python train.py --n_layer=13 --d_model=64 --n_head=2 --n_kv_head=2 --head_dim=32 --d_mlp=192 --vocab_size=4096 --activation="swiglu" --norm="layernorm" --norm_place="pre" --norm_eps=1e-05 --positions="rope" --rope_base=115000.0 --rope_fraction=0.5 --qk_norm=true --attn_scale=0.262 --bias="qkv" --tie_embeddings=false --parallel_block=false --extras=["some layers without attention", "local attention windows", "gated attention", "value embeddings", "an embedding shortcut", "learned residual scales", "skips across layers", "capped logits"] --init="trunc" --init_std_qkv=0.0835 --init_std_o=0.0164 --init_std_up=0.0835 --init_std_down=0.00946 --init_out_by_depth=true --optimizer="adam_variant" --lr=0.00286 --beta1=0.9 --beta2=0.95 --weight_decay=0.028 --lr_head=0.00539 --grad_clip=0.5 --warmup_steps=559 --schedule="wsd" --decay_fraction=1.0 --decay_shape="linear" --final_lr_fraction=0.0 --batch_tokens=8192 --seq_len=1024 --doc_mask=true --train_tokens=83490000 --steps=10192 --dataset="wikipedia_en"
Each number is 500 + 40 x the weight over its row's rms, rounded and kept within 0 to 999. Layers, rows and columns count from 0. Numbers have three digits each. The size before them is the row's rms in percent of the matrix's.

# layer 3 MLP down (transposed), 192x64, rms 0.146, rows 87-120, columns 0-63
088:482506457548566478562528490401428513487466469537494517496473540422466439489528475472509495529504519457468499524532474483561464460550545528483535526480441558492559491514554415529575492551490451
095:503543502556463466507517488501470583513530498548536606475562484502511456450515547502486513460555497502509506558516510544516473454458487484465525454449544425460436492546414502499494471517427583
106:536468492514456437550503530524443517500475492465467580464519514574532493581437470411529507551506508484526529554412499502521541558531443527490528522519442454584436519532507519476466487476497491
097:521451503392553473450494538555553509502510494515527453548494463441516562479481448512525523512535465484473539481499500490492531548504596493432470460514549481520476437542572467466556459583481481
110:420493538548507538495495467485590460422452519516467479462449511513546522531519476470531503560484514427569503472381484484514541462479541471538520450507548504507486506502492472461510472597552508
098:531492457527458503469536442434487489525522529523394553530541504554519503462535442465506448437544483604508484554523583475479534560454494493480496505479591475492529465484477466548511505518527465
113:568497551444482450502557533519357539519441516483446514549487482457480499472525524534548524515474484475479464416470488577569503535506514489547523480547512538475429510449483475507522529524523538
092:495450445550529506564485518462561512494463501511447482462456447488531528505493533477446531497566483433473482510507400533524460448546498569447487514508597518500539524439566447530486503454525546
097:452540505513454501505496450504459491451488513492496485549460469511482425577542513465487582484423578475510537425489527497502502554528549454509531475459563449555580505456482503498490496590449507
097:511539545513513550514482522485508546417514529570515433539504532419479533466564544545465454508506477494458514505487406551498440529534494533496511546427490446495547477502418560455505446510480541
101:502518504533379484494520477499452560530489566489549467513471524530476509496566528520458444478480530533453434460485501499442522476419512447483477527464606495523590522497485508568484481473540525
098:579498508564484500500463548530514527483465488564547485536468564581442497495498476517482476488524465562426478506598446482468474446484538412480486498515441546468485544504579445469502505500475477
107:484509522541401440453470514538539441515458579492507536468549482547457537471466543525550490554588539513528503520522508454474524413525496453481592530507442511535452519547474489532462493484491490
102:555522470474539438471499527588476585531458457456508511516450497536464586530473474520461465528508545427476501417467533472472518482518479488442554562472482541484531453469534509513524486454511585
105:465507482483448523524452484482509455485522539559460468449499547461494526579432482516551467492508460485502483487616529506526585465479527525495519526532380447497502481419492439520518487546500522
101:537473543519512464535486527514548494484555485508494474534464443470499504617474474567514492501506463522552505497549541472478520585434457445545534460521517484456475472546445488481435584488448427
099:481427513526438521509454478548519501564469515479540482537527534566488564568439444526565476442451505471383542483503473514493498494527492503508559496426443504520477545428498497468461481533483535
106:541545489493468483511527452515465502510516466521437474498495456464441431480471485519510499534450496539489522459514499406526573457512478414517578513515482569424557579537514500501570571513532483
108:517532532473539532376512502524471506485545428488488504496401526541500564481530456488481486515515542472489469418463501460472484552541457509505536524520508516501489440504576475580540558553451535
100:505535491528472504486498463553515549482496445527598456520415529539535462530469472480530459453452593536507578482521512550492508563500442522482498413518458484447475485506420464514476510558524511
100:508609495494466553489495497461529490545499500493524472505550448548455489494553509463484462439606556484485456506511483451476512460449481531536559470569531427565539532492457443515475455445524511
094:551466472541497455443531553481523512489457487484548455505466490522511488503523559523492498557505488478552537452577557487482506499512502513532472507538523481562411483474415475406578505510561405
099:416487485505443508550490536429534470468529456485519501550452522529501480524578472510461519497441490539521482602508474476471497532572576456498518567544551525510429517499437460536439523466508494
097:515483444555513507544522474482474522496439531459459529514439468475483547444493499522534544497574534507456542487502475518471509514460446506444511528442587447558505426466502480532432473560558592
102:504508456544501490569505475469531510468601529483556470486510506524470423463548532432486444519472548531585487526447482491456561525449495457543429506441474508535503538503484562574480476474497449
091:461541483514559513548533471564553523488488473477406437445526441556528536458492529508524453540574439549447544483503459516525552500488521483555473436505461524435496491426526461458470522522512471
090:533539473533500545474479491451512440497436549501499474491424436469546503453524524531572445396538499428487496464508555501512577473505484545451534517530492487531498548497488453444533523475493595
107:503502420480546505476457500492517500458484510531415476511513553383547548459489505569459477530562569527475546488485499484476532446458479440535476557504579553489469528549506528491520490450553472
102:481524504517493497470468468553431492532519490495425489503508521493507561511548511488483470489471499539454548480474485506444541488515466441461516443484638572593508481512474449492543560562431470
105:507526506504474498588533502553569529447520519576540548409528510471507523518504405494468507492465516505510435510554511427457499433465484469503472495495391560464483445495501475505458538469520509
094:516595463510457512506465478560495547507540503451470542534515467522495513493444556513530487487496508513496537514448509414511506477528501533547402413429512507439517446435491523593455526521527529
102:485456495497589474540536504481477492581511446503491541561435446484532510510449492463501522434481511466465503510480441536549451465541545456553411509581566483475554498519489556454536452516494510
104:456445524515537514541468453521501489486546486517483506469465503535503455511502526493484487476500500468571533488556554447485546442600552528488476411468549528523515595425498547424511471444541459
093:511510456516503505536505444447504476477510510505514417561530508509466446479439463484489507482444494565569437563529568465502507538459507550557516560495596500393531537514502475475496485478551460
# layer 3 MLP gate, 192x64, rms 0.164, rows 88-120, columns 0-63
103:491439459464428504496486486482510479477462446485487488516520502521481530486457514526446538446485567454464415490524531490563491575530483494446639554543540495471457519496489484538548505582503528
099:417472512415527510523564509528531537501518499476592502517540489542424521528510495514551527449432502435509449422499545463556546524503451500529616511512530501533487451476507491496506532544507514
101:451584544558486564487592507498483482497462506445435534443475511497538526492471524455532501504582524474523449436530543511476503496445505518513542541494473390517499537448487500475568495443497543
109:474525439465533520531541471423568531450501539437508498543481495557469567497551535462454478498512561532461540465473515405528507489506499467500535517533525546459446467462508446405497488579516473
098:548542498552385469534469448472591491489481469507531530471507499519560500508507551455546551556491539523455458432476484425527550556468517508522476455548463487505485522513507428451512528563535519
112:512476396497478557463487502523528449479487498500445501477460533542588590484498401514460467533491506553485473434486485540512507526523564485434489465511596516498457551540512455477462529518511504
097:474484472494496557451530479466544453511448474505543570552495505467462473426533500443493452463491509453497451462500464470460472456450484482578569524566503559468569560461514518564543518554553486
103:426487490555507488493569471574518541504481494466486472544472492508504494544507504452408573485506573477561479498440548461620502495502520471443497495514503438529507423527530468499502504548454452
097:501469480477447478492474528526474504491459549427553456493505465530490488549458450547470557503448515588531508511545600513480490476510393442510549488502575521461480471514503488548492526567477431
096:425449519476454485435522460476530528438527534472467533522569509509425494505454520501456520494484536531490516515557502503487535480553500448500602409465560538515492519577547547523459430500472486
093:562550518560495480467535480481528518446594586499458510572517439501476548517410557456487513475511511523585436529499485524523510508467469525501533567427512444501457463461508532484517473511487462
103:447515458535431457494500541502513509481526533574529510498519516473433478517409554457490582516456527509550548430510540516526517523483484548447519462458464470580511475408488548503529460473458451
099:570478471541458535537465515483552476552550425469520476555496528532463568415472561473538492506462531520486410431481472478484500520555538472552544518507467549447465503449515583530507520493504481
100:516511432512440448522507501521477480493497492536558418488554545544442507536525454450552488541419518494535498516552557447594447554555534501481520530451424494482543466468491477511457466517516542
097:500440515510429449527498523474513473459481561521518623489527492488519571485473438432473502536444534467521501481559488525439496473594489548537535520542481521489501417483478506534548445478518542
108:554514488371497473478434527447498460500508475462521460446544569519539466474566516524517517564490498516433568486501540568449516536502508549556497460463487543511497486524452456467504467565487457
093:521451449470460477483485489446496518452505517398495482479630515559470500544512472449551461538469501566531510481466528539514486532494420576536535462520552492459520539512467487504455467505550458
099:395509473514506437550539515506533517469510508474473533451513420487539484576449492455435541482481468507553450526533476506546528489478407508478558515475481421458549493451539491501542478461433511
101:530464457453475510512509464453480443474567514434520551545522461472518478463562528560478508471488502523567437554482479448432543504512546493531546509529546516426554575513529539484538441431507543
103:496410445496495511468484533484572501511467498527547536420485529508516488526524449472545525427454461533479517512488509448483559545468497471512564514464489579383511547468529527535485577476471464
100:544460463485406534535501467495521521426454543544484499462478506476527488522488568454482492524490474550485606536523454478536493504490513479541531565556515520406477511557438496448491523544563445
100:493497546513472496501469494499416544489524597426516533543488490511482525535436466519542527486485496534554524461519546510517517487508494539589473499452523514450549450499538587370493540492464507
085:448514475486525497558524487532491556494514502464468558494504409568479548531497474462493514473532479495617496548491545477460593457442490434438501452423509495497518528461496541449499500477566505
103:489484560440532555487474575462530571479516454446468548552464464503574492439516477543542481448560413545499500471545499513504555504513486476533532560520434476470441566507490461482503541477510463
091:501465474555473562472525452482514438528531517492478456464449399506441499518510512511495509531512489457486541416619485501514518468495492466421481519456447454479516546501533532470516489536571418
087:486451490473477579418511506470504485483500455495585453534523471482510544489529544565533467444532468448440545487558485494531536504395563508444515513538479512440486447487475551547528539545489470
101:429499473531461415494478511525526484527485477438487457569492485503472542527485452518612479549433532488499512437495484518507474529534478493477565458455622525544497505480480492487517416447507491
098:478517474483471530548529463531429482502496554463513470435557548449497500505477548467452478468398488580504494576492509553480487484469476545573451475492573414505489506440525526517535472521553525
102:514510459454506513522532535484576498514566482489509499500431467511468422509489472494601528494538409480516439505497569492507518537527519495531511483534499548460494430540554512371495444458506500
092:526516526508458491476555499454459468417474487490462466489505579536451545551535483459499516510495464508517543496516445469480432562529532422461500458551519499402461530496440505549538513597527530
102:480523483546460526573575475451565480542584473478511476449466508523493495413560511520417490538537495547533473579572508468492473522495480458483478470480485538509528457517521484524528493549414453
099:457495498518459517450531463413576443549477517513547521511466479506452516515440532467506605441507563501480526505503486563455483504570505526605473501460497481527490461501473445478476503437485561
099:479584467484512507517522503465578468470458506561496485531479445512495489549507547383535538507498463503467506410506527450445541543428528471414513496463474548489531554432515492502449505520509476
# layer 3 MLP up, 192x64, rms 0.16, rows 88-120, columns 0-63
096:503516476431463459511539495558476449514529544449474495510520459488493472514545509491477513516498568496554477503562479567544506450495486466481409511421547475561477524468551571418499411470539537
103:478507493500499437465543492554481493568532461564555506448517454494528482493568575521498498435524490441485455578541585479486558460444549522461530455485514486493493531400524502531473461463534490
101:491537519575503500516472497493465494499503474474491584410488523559510435518531568557484483463529548500482480491487528548424501486577454484574482551452412545465517545495444523500502474422515508
105:552541512427507533514495493520477486453510542427530489509450538468525496521502380489511495534518485470491479474452493496528450516538521521551458501599468467458559533583500561534572578521486476
097:566487486473574532509530491541482439459511497498494486448576457474497540457493477549449478391534434511429543519509451473468469487501460520527496526518530455447492501568578588489484515449502500
115:467462480505523431437413520487556505473541553572508500565519557516570451462523470547505509479494509460561502552495416501478540511530526507485469412497517561505517521503443452459500511565478451
092:473458520415486488440510503615525449490478450543611466472527486520552476479508456481529472448508437453492515538501507481441542511458487511470519477537547562542516476472518515551511453551440472
101:505500545487515548480487558529500520552531509504535541493520502423541547445458468526457440503618476524502462591495473468465501464482485500488468522587513473506456542548501485476567573420521499
095:389490525464498522525559512497506528446497449506556500589482482485456575527435527476461528540469433501496540449423467533520527518550454531532483495476500457572491508482532483475555486480511414
104:522476498566462489513503546441475508481494526514403438450480462495498528474486472491474444562555538539446521531533432527495507511478605419466511546465530554526444519507531553517468515423491468
104:514609541475522467553479467522543539475497488477530437547473509547454495500467514434423543450476528520516500541454430531511459512515412519481585559484522558467502524475477505560508468554469501
105:432533559498504433456494454496502468487559474477541450482495500520522524531580526457447481552520497437495459518465461405534529509514439479497595521521488557496548476548480475549425544541487469
106:394494519515492573487485535473613473439527488597487448548521519539564521448514533533517426479462476526516573492508452454498452503481568503458513514462496510507509500507535492487466468474449464
106:497567591473554430536488516460468540496511467496516546497445358505542498519568479530485564487540550488504478445523464488454485489459445432543528481513497472528520481513549505551538469470516499
097:534505515537530492529483472466454481486460438454433522562443433542492522517483498544488542499542533448534407445470492463522513522553595481511470487506568481552438469429502472479555530508460549
094:474506484522509442530557424453439521504544499529459495518411475475451460593536509488493581498478501522550503478484580485471495494512521424473511460513468471471543525501597449560549507488549491
114:531593441510473589487502493534541431465452498487527499476498513500492434485560483549497565469548490509453438444542528504450520486518561422528512517461531519466457520468509487455539569455458441
112:554450516549519541548497452419512478557508518501479534508555426495546435482510524480500506505525474503537509507583525533505508497434470444486530572378526482521562533505527518450519577471524512
094:546486465528525549500563505528524530508466516466434482427437474526429474529513475520492515498459584463554461482521548493555457533472504430396465497540475474541442463531497542469471562525548526
101:471533579567548535497578528498498405489472506497485543530446588545477423448511495460560393498547479491502511478457506519519538450508524464521516513532466482557504526464489486507482490490512577
095:487491513485546542491511559504534474490493468579541459525429522477519461407589532446507489427545392571499538490522505460473507483527469482493546513559536524475522580481462479477471473501455517
100:535437453456422546543473459480499519510476521469529490530481476465485562510503496553560464464485546520416576454555483479483458502399423553437520507511505507517509453458571523464485535509523496
087:528519558479451516537460521528464443558553488490520481457516472538475419540534593446509474560473438478566476528472516572514505558517586561500470502495539495483541492511499466446459543451480542
099:510509538481538550477442508534483436497469427522516445588504471487541507510447476587506579505488510496518524505524534463572502503562561510483491509573467522509531441410475411459490493492461495
090:571529488515468465530489538488447486512478454550557537501526494513522542535524534558500438408482490502487545591444567520451515521437560537590508517484471537471505512434473485538471559513526458
091:452475556540511517448498572528462484467541495516488556547456479512442449525492480442452468457493588451572486514475519562482519542430547483439449483524472561524452455525487520478490503580462480
105:515511546471523537534516450499533562467509525505496523480452501593557515450540519495463523475506424433457522463524503490481565565518532457535473508518441536513424501498412524551427561435495498
099:526495555535525509480562493520478514473490459526485516484443499429495496468499489584480565422456527470467503540568488526530507508513557511488458483452507455602523520472536470500538548594498399
101:485486504497569454510430482519473514469449483450542435578487465484537468558477469515477515460502514484482505515475546496517461567569399551562476537455527449468540483429531542501573490500451467
099:513436474432488481505462472468504551561524510491576508550529444453505482472434508494515468522544509531413462506509535522534613460456549548530489540498487471577518469556513429474508488507556532
104:470546478489489522550578448486556433497574452556462417545477508520472498564533522471449519483516543506546498518548468497571483508518498480415517489521453519500561436500501448574477486459444497
101:542535457542516504515472451506459533475584429513506496485472472506589511454565539457526435548549441496410481473452435526565513472501465508470491478522496546503510500541507584518525462513524431
093:512547556542527462508538555534473485521542490508473522488524514516510566425487519538559496466450513485512494480457463541569400479585501428522466446499517468469485511582427486546512489475544434